{
  "d_model": 128,
  "n_kv_head": 1,
  "norm": "rmsnorm",
  "parallel_block": false,
  "lr": 0.0023,
  "lr_mult_up": 1.06,
  "lr_mult_down": 3.0,
  "schedule": "wsd",
  "decay_shape": "linear",
  "train_tokens": 82880000,
  "steps": 5059
}
Each number is 128 + 32 x the weight over its row's rms, rounded and kept within 0 to 255. Layers, rows and columns count from 0. Numbers have three digits each. The size before them is the row's rms in percent of the matrix's.

# layer 10 attention query, 128x128, rms 0.0913, rows 0-50, columns 0-127
082:083135130173144120125122115146128160142164070136124208150098115132123126134126058113126126139145119122197114178122138122135160133103165149200119128182112127149147109150151133137103073157118159162166093100086105171186139101130112125088161104154122057159179092124097181082121160134166090169127159122144136090146128146124122116071223177153142136104123028114088090177079169131127117104147
108:188143205133102130131159068201153128095190089118078099144122135134108137160114175124153177117133153104085179103178130125139091139119141154173109141069142160108129110111098197160073098115144130170078119143076131122113154142110151098115149159085071166148137124150105142142149170177161113061136146092125149142122086144169079129100170097109130162139164137181062149124109153087104080094174
111:168119128061088147125160099200093120113146065146097141140165096153049168158038157180073151108089157105137145161088123146187093116126135130115119143114123161108069110155112152153129099150094158128115133102096083106103194114112159159159113172086075142104128091137111165118148125153175085109143126116131119152180142121117109134089104055137149093175197104111080129133112167093108098154108
102:153203131094132147131149061119119138170088133132121141091106174141103096122103167107125147084127121042088105071146195156134106131073101147117148142091107107150150166111112141110078129092083150062111138116111085131143089157147140205136128160116131125111144132104119124132144191204147075128114132140115107167113128138077120162081155173067129211139187142115129170181124095121149107094078
092:135103126116112169156097187166164112115203165080127106084085114164177121133147127151122176112078134061133197142124099107186132098128129088176126057151097116111118090135118141111139144074164106170157138145174182111188129107188134092120176133121107150131136065120103164075145150170137128133130092120091166127162149136146092144097112058152124081083130178126154155105083166129160174095123
097:198115134149100134123110167118112129190131142115125128132095069163105107055111111212146145169140166126128095196157116124162151167157100158154155178151101103188107150123112085116153093091117101168118116147179184070109128120178154151129165125136134118114127135093160042090123033125116149109094104144161147160182126140086121088131133099126132156117155178096123133208158106118122169137153
099:102129097187094139103179121139121114117114101145143092159162122153204102102143110144136145082099061158130136209109107151156099122103120168085102095215119170128115156114138101123193077048136075136168161090138127071192123089160099111134093090074151138110112158152119126141137137083088112186141130158036121101098138148128101076096128144105133120132160156135145125140144082086109106120134
128:095112189106128166154117091163103092140117088107098151105154121100090169188098143157134145084141169040060141114150153121116076116087160122107131149135129167067085096153172158164106138139134152149157118142104126104117172119159139146140179140120138130149179139114107114057117185159146090062084199122093194135181072106062122154152087126116111129131191148152113095114131162111166121121102
113:142060181104120084059106105147143106160114116144168182107214080182140152176073172094138191062106089097073128130147149146126125178124117160132168153142187145153107117162125080158112132092115122126131138101109112164152104170115119088136139100144144173101177149072124167151108132195067139168138122149085160120160178114106141107156142163154147105106136072091104148158146112074116119126116
111:113166179092147114111109128138137152099234093142046123170176083110115120174154143095120120151096169123138182119155115152143098120124099131135169163118095108136142160103108124041065062129144131105087168126116082161175132143195152129147100082155086141105133140150152102126110154163181100141119102101064112132091113119168084110118130177171063140135151117165144122084164136136168183136139
108:101143082097085126129133090132168088120122137124089172152114131116127090116102125127143177146089090061146169133151089140119172171123141214138145122080101057184142110110159194124127114091185117167089107174144155115165074145083121130083147154137128128124112158064116121137151157130153127118108089141172126110145162096132156107064181191117128076055091118134075122151130128064111152131068
108:160054173089176148136114188145105121130145104132151114106068101100155102123135161124104123136138133081131146122113094113100094152119148117107144170154152137153155140166152090169116156064115128088112139092142169183138098108183161188185162125111134117168124105166155141148065165111120156124150090141104102095159097144196108131107231066130113139091183077076167149154193119102134105098100
116:130097158146092153158142130161102115172122078145079163173067108143122181134151128107113124153127120134138130098074151160161111132040085153113162152050175132094193047138118062142166110172112096134142152088165132158169098119064092111128117129153057127150154113170127176144104136144141121078106117164143088179114096127143168139108113121102094144116120126147152128146021117132107124149097
107:110139082116155124119195114132151165042065112132105156148129119101191061092147121135157099125103099086123103105143170072095152170142110068130116135149094133129117150081144147056158124117159118162113160079184142187159154198133121101113072135106100142135116144143041159132159138147078138146082145133154082093132123144130111145151133157162162144134117115168141141203113186193107128112107
098:136138142078122121161174156157176119150151140170112091124125090102111121181179144128143120120143136097171117099193143113127088137131077095132120126069160122120098162163113161200138109109125062133116120122091142145143160167117179105112109064152100137130136098201128128162108188119078130120131111143156119163223067149025107149137122156171134175155131125151112133093137219111118102148098
103:122066192103060163129177144140089093093121126199030108125091089175155101114101136136127096145085123132087130144119142123132082159103084117078092148112116119142085136071145151150138097153125143132129164122147118113067179158112146127125131096091123184126168114069100118116108150143091058131137125112109195187123123063117136143208096099117149147187132121106191111121130135126122149080130
150:107064079142164159100165145078160142137150164120170095148141094133189123105154118093143113123162133154170116177106100120127160096117090162106088067188154090179150182093151116104170172147109099084181117093168168092075112174135114119102110128127150121148093154106150105144100118088079225180116141146129082140110121126181142152151099157140146119099130174158161102085137098131104210149119
081:077128127178139141198138135111150129102168151161142140156196179125067159080122080123126070187142198093137145158138151142148169151189116097141075119185109142160164116115131129137168131128130087142088126158122107126152158160132137119155110135188162141164133119160126102129153089107115152196134095152117179100067141084174095125084155176124179106055171075145155112096129084140138159172143
092:147191127110145190138108095126157128143172161128167094142147208116173103149168128112082114117129109132152128156165127090080145142144100112103066170152145103201131149062118106057078115084075126150150229081108126085143139125112080174145109140144141131127120172106073135089148100131111124140078079153111097150113152062141128128162102129127171130133148116135169191172163107179109128121115
099:064156125161153101139153134077161064122112100127121108128125162104112172173115111073140104160147098112178154097084163184069094137123116123131137149198156068141129137106069063085064122075118150105142125092126120118177174149095090172097092141138143086139084155162123149132183121102105165138145143129132122085207153100054110124149184132163102159121113148134109111142166074120170134157159
095:129090138111173163137112146088128172188098194091123166144058129106123104054152151131165110157176117143103119187068118105114136135136110183130163104113138109162161158131154100092138113165130090051075124115171137147095086146184180103121144167074129076104159145125114053110143062132116135156151125161170087159125098150149117117160062191130160135103129123118136139078134129165117106176118
098:144098121168089147133128132101120111148149137091126114161155140127133163050121122109089145177140147159173114158166175090110134101112141029148146086112140103181160169134086087154061161126176106144142120130145040119098070153117148149103143111138108154101132119139072106135192081175148166120126133115088035165124168157133098167189129147135139093138099140156141162175095109101116154141192
109:195165220121115103117144128140097142126122150141116166075099151154128180156122161138146109117090111094083171114134143134159074090127140111166162128069125098128123084082102143163090184168076157154097153158064138124066110151173124105155139134166134162105101121129068115128160139210100120089135133153126159131129124084149094199078128065099161077166148164146085137146118149133087120078153
091:088121170145108145095213100102119117110107100139172092141087113137086131129134118136177111074117079155145131138172140125202113150105152138109153133178150198123143081088166137120088145119071117110159121111053138128132165161214168086159117132125152147110129117125083074129115153146154108169122136123107135168072175133148101125107105139082226121143171175156104171175099149170086106099117
099:158185111095093059136122115145115160130129130115092104132094134097108136167062053065156164164158137182099166087105083108093086059128108173141139104137130106138111125170100140071188166148125147115093128108092094163136108132162119136128145094139153111164150135206115165103145144166143176099170119116153112099075121093059109172128130197172090085134155084096083130129088142140103128160146
110:110178143145172164178099121124081165113135110087103116131125078161067110157098149108042110055098061124161142106093170162133163206134078110150129182083099091113189137112109138161097159079163094135110102123079123149158129163134127146029131141128074118115073144137122122147069151140146100161179112128156115122113111124105183136142190104114121072138162129134123136139105114133104116101136
104:159125142102087152132135122168118135179080112129109142098130110120136130159126085224110166161115103100182136126152078121101129085118175139180146111107183084131147135117076144175142118134106083144090124117113069167118149138113121152147169108207077151164105137130194168145139137141045143095094161122151173105112113159125122076100194138063069142109121107103115163154143146206175108142103
104:153136159202121144111106108164162164064139138138108146126127180175120091104149150155112170042127169107122162113133135121093036141143138144113137128041130158131129151090146061109109136122143145095089125170103160109137080137179182156106131109199129099131148125115222186152139141155130148147137119184128090154145081161079133116133129146117115077190108117178092134104118105150159143092109
109:154105154082137127104086093177150124121180151146113122121162085129098094173162146170210119137153160146153134170152140125111136144078102141186098143134136147138113097174118132143087039119149151124091120153120109123146135086105144109133083169055069106180125099173087164126066133112198104143086196123135111101124136107134091141136115100118076124089153136128124122041100129118184163095194
114:143124159074216080147163078097179116098140101034109145177097148088060031183122163127160153136097167142211127125070140083124156143144100104127119131176118169147124119180094096099154109121112135138093143116141120087152202148157126128086106099100133137128162094141171158139118134145123106123136077139094144129128150146131138064102122116098108122136142106173167151138121126161128076142162
111:159125122109078135067118108155089174102119109146121143115180168135122193135129185124096141215128174095092082116178162104129112153086170111063166125110080197103124115102130103096139148145124148127164095170091101148123111098182149144149111173110143127083156134158095137101078085094104096119130120052112166185103113163206112140106140112119103148122107110121083090099102139115132123217118
103:083132117140122124113151115079108143115169131159132103110128130076085184076124166065090150149140169132153136126134068132150094075126159049130087109110156173120165132146137086116129172112139099111235118101100082111132134185017114134125121099093144120082117159073141139126131116163152108161136127148150162163101077132090133199136137150104127099167150122118090090134190128125095105138184
108:120113124169128060084100105165144135158175129144138180118122101139161109190097070131131152165166097104203124150113121130168137127130162113111141122220113119148186143131098074133108114122067076093138138082100066121136137154110107199066097104096147134146149126119163120144135091124137141194080117119134140139085060109112156131122214167141120088068151109120105074148160098134171129111120
099:160178129142096166104149060147140080129120176103081170059161094150074148179185122105147182128100107150121112128145148124116102119089100116175172163107125127134127076113149169143120142112125123131121119129089117098129084087131108085104128118079144155109118086142166089112179149156150148107154131096097094055183163070132139154055128104175117055107131185133077172155090119142121094060119
111:110098154102137111127146115168074122119105096097157176140103093144121148130101144171121168145069137132129107076096172172142137139130120144138100147113175176139124121166092152156098131185099143102143086152086069109157166127126116167115137145086157153153141145130126178101103222172119121064162160071108174191167080127065136186172173143133152109104202096150148113158082088064136108139122
113:142134145121137126124152158108111140093106125180148083132155174115098155136133112179147160094128151059091093083195150159131080068096133162117091114110127213123180093083154120127125151143052165094132106186068130127098126146098108183183147128110139060171130087102099092123062172142122112140145133135136137107148121141121165169067176149128124142108174066150124115156082130089191115117115
109:139112111120139162129154099105156116121163143068064089126092107140149142126104102169070165163118144131124133112153182080136123130109134089197093126137120127120204118153136122050196206165218124132137102109191134082183174131098104131085120105120152122134086104140151141088115110059109127118109118171097122159091067158144104179065141108134124112114130150196126144109150145146145141085152
091:143151135092117137150172161107094143118099170200135109106157241104150139166090195153123128154081130081144095130131123128140124097112096099179128154166119166199127166135164090161102085111121111152116110113099205165139146121165105090145136065118174139065184146127079135103115121123118137177170059144151159123094099075160187146138138135089113095122096102168110117138172128094144120113105
109:116112169181161134154102166125084154110112139136186040154180150166105090105163119157134108123145113158128142170080161182101149100192083114081156125131154113166114197122118152134160172085146053157150179102135107091112102176139173114094145094143087136183151133082136110051202130144140128117134074204127131111112144073152130104102114129175135129138129155153155146104084131142118136129153
112:114146182099180140131088148174135095102084092147058131113104147104148122157104131172187153144129150153060147074117179101087085136131121120148123147061164153127142086087176124135124201141132150135087063154135122160085111129141135153151174084216129150117075126156096142111116130173170156081131151120135154131195119122090104160090177106122109055152108128152083098126097160115124117075127
105:150113145118171080146129117147132143117143161136100203065164129057076166183137049144155158124150064159120134127096149143095207124089146145140134190156180141118175125120135154142156143165125152112131157114129130116136118188147129152101123097137183114108188142111063118110115100180150157135135187097165166136129191061133130122107164117098103149122151103077124109203156124092116129073106
099:159164099158099173138201134123128121140125082125163161044164113079099107144114161157161116142123157104198138129095092117107064113083130140081149168161056170164108131156181145079114103156147127132065176128116130150184147114125153129117128140130137100119113201146119145168150128208129159162178083072162167150131126091185136138107139102163177121090143090140131122099094129158142184141107
111:067119140125111133128171145184152124101167085119200131133122093124137126110181146179136136143146115106096142114128120099089116128168051122126121095119186155134080089134146162151110068172148090157096167103212089101087164134115096174113092063170203144136114136134077143151138074091097131173112109129179036109078110125176149176117128125126082153125133124087150099136122110153100125141112
113:150133122084166110130086149103129139102184142119139108152112083048134115135121215153184101107143122064153131130105112072129108156119111137102099077155174142092097127113136135102079120109111130107139159136078088134173105108138171163145081058141149090124150140164144221091102120073106160121155137156082111149087209140102091073113144115135127118097067138087163154102061123106132146104151
102:121047109197100134150091177130079215096145126116049066122100158102130136092144154105123183099166125152124113083108173142134077157089091169150145117093115106106115127173089132113156143132095160140124133122135123085098085116165113140067096110116085106127121191110068086096131108123111093114122094058106149115127131103127146127127164100153103086117148119132117128092095094041066116150089
106:086176069109127095147204079094088154108137146107144108156137066163138213144107064102072072177110123079178125172174147131142143117135117102120096116125094164147122106061132147123117156085143166128111127061101112096065109140169098133053139165102102109174183101156095113140106151108121142169161155148063126156101133158136063129120152150112134124120131140080139105167122120128130090110155
095:096110153164181105186152133075134145089103167116124150108076161111153124120148155136121132153094120130146142104135162150120094055195141108130111104157069109211110200159054132110109054087145105112160115108089145092166186117154175130096122140049080103121111115159084146105179124100148069148114155145099132110104165115097152142104165107135123163106120088112157139185124132117084091156163
107:170207142094155150110096166173091134127100082110121117143137106165161107140124148122113112117105170152112156091147129153159171117117106102175148090136166170135084115127119147089137092106203134090144155129097141096087192178130225127147107144174201095110146185134098120158111115104077069147068092217148161137112102127114121098156163075158086139111112126081153116117151103166115120131155
114:148047141156152114105143094125104211111146152169185073124167120129140109151170092120175104136154086172107115135167072147140149130167124159076114059155122094104146166113092123103148158130157123109171179083121139081127143122088226155105113146165156139136069161099114137141132129125115134166138123122073075143113082129091120089120059141156183187173138136127147079096165135158112141154144
117:102117143172152093079108140093162180148135131076119081167131126122104111079152131130085119163162130175178108120095158070095127160142040132165122082183135140153153176097138117141164148140171108135127103099104136152143130141106163100111107082144110148110183226139084139184158187128132158146160076129091136162112143081185199096136099183134173129122146165168107107101117074130146121157127
103:189132189082121137123114145116161146166178138129163125177122197110134084109114147124141144150069142113166091113080097095152128148178125140101109138138113141114086140109076183122131115190085110160094151135143111176180092138122105107117126173109153119143199196102131092157083126109135141145102125150123088169137124117174149105251111150159172152115133113172087138167160056148151147158156